config.yaml
hidden_size: 128
num_key_value_heads: 3
vocab_size: 1024
attn_scale: 0.177
init: "normal"
init_std_up: 0.0153
learning_rate: 0.00527
lr_head: 0.0137
schedule: "wsd"
dataset: "wikipedia_en"
Each number is 200 + 40 x the weight over the matrix's rms, rounded and kept within 0 to 999. Layers, rows and columns count from 0.

# layer 2 MLP down, 128x512, rms 0.109, rows 109-127, columns 384-511
205,225,217,216,190,287,219,273,180,180,208,151,206,197,180,235,206,200,145,245,230,293,181,155,159,190,187,186,252,251,189,233,208,133,283,118,167,245,169,312,112,166,177,176,133,213,206,183,160,240,136,219,224,282,212,222,184,181,177,171,210,222,206,195,202,188,202,147,208,195,165,307,180,101,128,193,176,250,209,184,211,234,273,240,263,198,142,237,185,193,210,178,183,196,200,231,124,291,169,211,246,215,192,212,271,167,240,180,251,208,198,186,231,193,266,146,227,219,208,168,207,182,189,190,160,179,215,268
219,185,196,201,187,223,240,143,166,248,183,215,164,164,96,128,249,119,81,223,283,240,181,104,206,189,195,242,167,215,193,227,226,213,177,278,190,170,231,189,199,237,194,283,125,180,199,191,200,186,201,228,227,207,240,218,166,154,129,250,152,161,232,218,198,194,246,265,186,196,206,201,134,226,242,275,179,189,312,187,133,176,251,235,189,188,227,259,229,209,247,196,249,229,180,246,193,214,152,179,174,235,214,155,149,135,207,180,227,224,168,259,166,171,224,228,179,158,243,183,190,208,229,158,188,198,163,228
241,130,197,236,225,195,184,191,158,158,208,289,210,234,153,220,202,197,246,180,197,198,258,242,149,249,153,227,234,192,235,235,172,182,190,210,112,203,235,209,235,210,174,200,126,239,262,245,185,169,208,209,129,106,218,295,121,205,201,189,251,195,202,208,201,205,203,170,197,224,208,234,264,183,264,216,246,158,206,249,208,210,262,237,233,168,225,216,244,222,196,246,192,202,221,158,221,305,246,190,144,216,217,200,160,217,224,240,230,217,174,164,254,213,190,204,193,235,265,181,145,262,261,227,188,242,198,185
261,192,156,215,217,160,239,163,237,190,151,240,178,220,126,173,265,170,146,187,185,231,163,203,168,194,241,157,256,186,207,256,229,202,129,141,299,194,227,235,170,216,200,200,237,218,177,203,212,223,209,181,171,218,214,261,187,125,172,238,285,177,231,229,242,259,193,179,174,164,203,181,149,146,165,239,233,144,290,160,180,164,157,163,147,206,222,190,252,225,150,183,199,132,171,221,170,219,200,233,201,202,128,204,210,224,165,227,205,124,261,205,172,109,241,192,275,217,280,187,230,241,186,207,262,226,231,179
157,167,140,156,174,200,195,180,239,184,248,234,203,208,229,142,123,149,143,244,253,215,117,161,265,239,216,218,297,172,221,192,218,192,259,193,245,165,134,224,178,160,230,196,179,222,145,229,208,182,84,213,189,224,212,237,210,174,214,253,193,238,243,175,213,216,247,174,265,215,222,210,262,255,201,137,218,153,231,212,161,197,227,184,259,150,182,202,179,214,151,247,173,264,253,222,173,216,221,233,229,201,153,154,222,168,204,214,162,168,186,260,241,115,211,234,180,229,189,268,216,191,263,226,271,210,225,187
185,108,227,259,214,182,209,174,202,158,274,252,215,233,204,243,217,102,176,158,220,142,245,254,219,174,197,134,260,253,180,187,238,220,203,145,243,184,231,203,144,232,205,191,204,239,213,277,150,226,186,196,231,148,214,267,252,202,163,211,207,249,237,220,176,158,203,180,257,238,195,212,142,239,168,185,238,207,194,105,200,161,209,208,305,216,175,187,183,288,227,168,231,200,223,294,238,105,244,162,266,205,167,255,168,202,136,205,238,189,249,250,181,163,245,204,170,152,149,248,189,143,161,138,286,212,195,203
219,262,135,240,179,232,148,211,212,222,229,153,180,305,199,244,257,233,206,268,224,220,171,134,253,205,247,134,240,147,232,205,158,256,198,265,238,159,223,262,225,188,214,217,217,218,176,207,175,237,187,242,252,166,206,213,160,174,160,216,195,171,179,196,195,211,256,283,244,189,205,189,271,229,251,217,210,156,265,230,240,146,218,187,240,198,193,221,274,207,168,214,165,142,272,191,172,204,148,230,216,249,166,224,279,216,184,247,173,255,172,239,224,182,162,217,196,176,226,296,154,161,198,259,242,128,235,258
175,219,180,177,208,234,257,214,110,171,198,197,212,194,122,170,234,183,218,162,124,215,147,176,182,181,211,224,182,222,176,215,206,133,247,167,235,158,165,254,175,211,168,168,206,189,180,223,212,198,142,213,254,183,185,200,228,253,195,254,179,232,235,248,214,178,232,250,244,160,172,205,197,173,169,213,180,250,218,235,167,204,254,162,230,162,215,269,213,208,204,166,199,160,163,192,205,169,176,228,140,188,201,169,225,244,228,197,190,178,147,250,183,152,110,239,224,147,218,219,163,218,181,249,153,174,140,197
197,153,185,169,188,240,190,181,275,215,199,208,182,266,186,134,194,263,177,274,204,234,214,202,163,172,216,252,209,171,269,233,223,196,196,286,244,177,225,220,196,143,168,88,196,211,204,251,117,170,175,194,214,190,214,227,149,168,179,189,244,219,155,213,191,290,208,182,204,190,199,97,130,177,219,183,245,206,263,180,197,190,107,155,203,187,196,191,205,152,200,221,244,247,215,179,142,153,132,189,175,129,165,150,170,192,236,201,204,203,241,154,229,212,206,213,140,202,236,208,253,261,173,160,173,212,162,231
230,132,161,201,199,208,206,111,189,220,216,179,204,198,191,212,174,124,173,219,211,231,192,234,179,187,215,214,147,161,181,165,208,184,201,266,184,172,174,265,202,190,131,187,163,206,126,146,228,270,219,182,244,153,205,187,182,217,255,214,120,189,252,157,176,132,227,137,197,134,171,126,191,274,259,196,281,247,197,210,188,155,190,184,275,159,197,198,260,216,195,190,231,172,260,263,155,181,223,238,230,204,192,180,183,196,182,155,246,216,148,212,231,227,143,150,181,226,197,227,252,257,187,176,182,227,142,160
184,180,107,244,211,181,188,198,152,221,184,229,134,188,220,247,220,270,248,180,222,155,196,131,146,282,230,174,211,193,232,186,202,233,88,257,151,81,222,181,107,152,167,197,119,173,152,179,145,221,192,211,228,273,225,158,183,187,234,201,197,207,191,182,190,205,239,220,278,153,229,194,165,181,242,254,250,196,186,344,202,204,196,192,247,191,143,197,211,242,173,159,196,219,192,155,220,134,209,217,276,227,156,201,202,170,286,141,142,231,189,186,197,127,230,211,162,240,352,149,203,199,183,167,202,196,218,172
186,259,188,265,222,194,179,234,181,274,256,170,248,164,169,191,160,242,252,204,195,290,221,205,227,129,188,164,177,243,200,174,194,265,215,205,208,179,180,223,168,155,229,187,178,160,150,132,236,219,208,203,145,181,204,161,198,218,256,199,236,188,135,243,128,209,168,242,183,230,199,225,221,234,141,164,162,180,170,296,167,262,284,159,151,192,205,176,168,144,242,234,240,238,168,185,187,198,230,213,162,160,247,102,241,255,256,218,172,215,193,173,215,247,257,160,170,200,128,189,176,182,240,236,236,216,282,167
182,133,139,210,162,158,272,170,203,152,209,214,243,280,188,198,198,139,257,147,142,156,246,237,218,205,176,193,216,161,130,191,153,214,233,241,242,128,211,154,203,151,197,172,277,173,160,171,194,241,225,218,182,197,142,210,185,167,198,255,186,205,196,186,189,199,184,194,186,187,153,186,149,192,295,192,198,191,203,272,174,179,140,204,216,131,178,231,212,228,267,217,140,208,223,216,197,166,241,251,209,205,253,176,141,212,139,247,172,239,227,212,265,190,153,201,270,218,231,200,242,178,230,120,243,194,124,233
241,249,162,244,237,230,190,190,144,190,186,161,265,157,203,309,169,150,148,203,169,192,182,193,202,186,199,234,191,107,215,164,150,248,113,211,244,153,149,186,207,188,226,229,203,206,181,214,153,223,191,201,218,286,210,189,144,118,241,96,154,171,216,219,184,115,230,219,208,249,242,276,201,162,228,148,123,196,139,122,237,264,122,183,234,234,211,200,173,277,143,215,252,242,175,258,220,199,178,150,201,202,218,189,188,218,212,217,257,185,238,173,188,195,152,242,206,164,261,189,213,226,202,193,230,173,203,206
229,255,236,174,190,188,159,225,164,254,182,171,231,216,242,288,164,164,198,197,217,157,253,246,193,234,245,154,201,185,219,174,203,200,193,203,221,144,274,208,203,227,155,197,166,199,214,227,180,201,258,183,213,176,186,192,264,233,194,173,210,138,132,218,184,183,254,190,185,249,230,141,165,139,188,149,223,186,227,211,259,153,228,163,166,168,192,233,178,194,221,193,172,166,193,208,186,260,162,197,157,208,269,216,202,129,182,127,347,199,252,182,194,201,168,214,175,158,136,175,166,88,208,273,187,189,174,254
238,193,177,267,188,225,305,164,264,236,179,230,165,249,188,191,200,230,206,194,222,298,195,157,148,215,227,166,221,160,198,202,186,185,273,211,145,270,206,202,150,143,182,176,180,206,214,255,193,225,234,219,217,116,178,210,149,145,251,230,206,124,235,182,202,235,182,171,210,167,249,210,182,265,301,201,217,241,184,303,175,166,203,204,242,159,224,215,203,206,164,219,202,226,260,227,107,215,245,255,148,144,195,219,227,206,245,236,207,212,176,276,199,201,225,185,186,260,197,217,154,296,205,211,186,268,185,224
187,148,264,226,216,211,120,208,247,183,161,168,219,241,135,269,183,219,130,185,191,204,203,193,168,199,155,242,216,177,132,194,232,273,202,240,251,215,207,203,263,202,214,244,256,204,169,97,217,196,179,235,212,90,240,159,189,197,144,197,201,161,183,185,175,209,214,174,202,167,200,173,220,173,140,174,207,147,68,170,204,191,242,173,110,189,222,206,157,137,132,233,308,157,181,219,228,263,186,202,155,171,240,241,207,182,254,253,144,225,181,226,236,161,186,170,227,269,199,188,245,193,152,114,181,155,201,221
189,244,184,194,220,249,235,154,275,168,140,228,165,150,180,223,190,220,129,214,229,165,193,159,221,166,195,180,205,206,262,168,220,279,181,245,287,285,162,204,252,167,291,153,197,171,163,180,182,176,183,233,198,181,173,180,203,235,140,190,135,226,212,239,201,196,196,244,164,220,191,299,216,147,152,199,192,166,199,235,259,229,246,211,199,169,184,169,178,141,182,212,213,140,199,256,244,143,192,187,183,178,187,189,259,247,161,210,245,215,200,198,276,200,213,221,205,190,128,103,197,243,229,180,259,209,258,213
227,313,156,244,198,139,190,193,249,138,251,158,189,271,180,195,129,199,161,181,128,207,177,193,213,177,154,182,143,248,166,173,146,142,192,221,226,267,209,220,263,192,180,170,274,187,183,188,226,161,192,213,225,200,182,188,235,241,241,141,173,182,280,251,201,176,169,180,185,238,218,183,181,183,185,210,196,234,188,234,299,182,199,174,152,151,233,225,204,155,203,206,159,186,198,206,222,146,146,228,211,147,216,229,138,254,209,224,171,206,231,235,160,176,193,222,187,201,86,256,206,202,100,141,185,239,214,268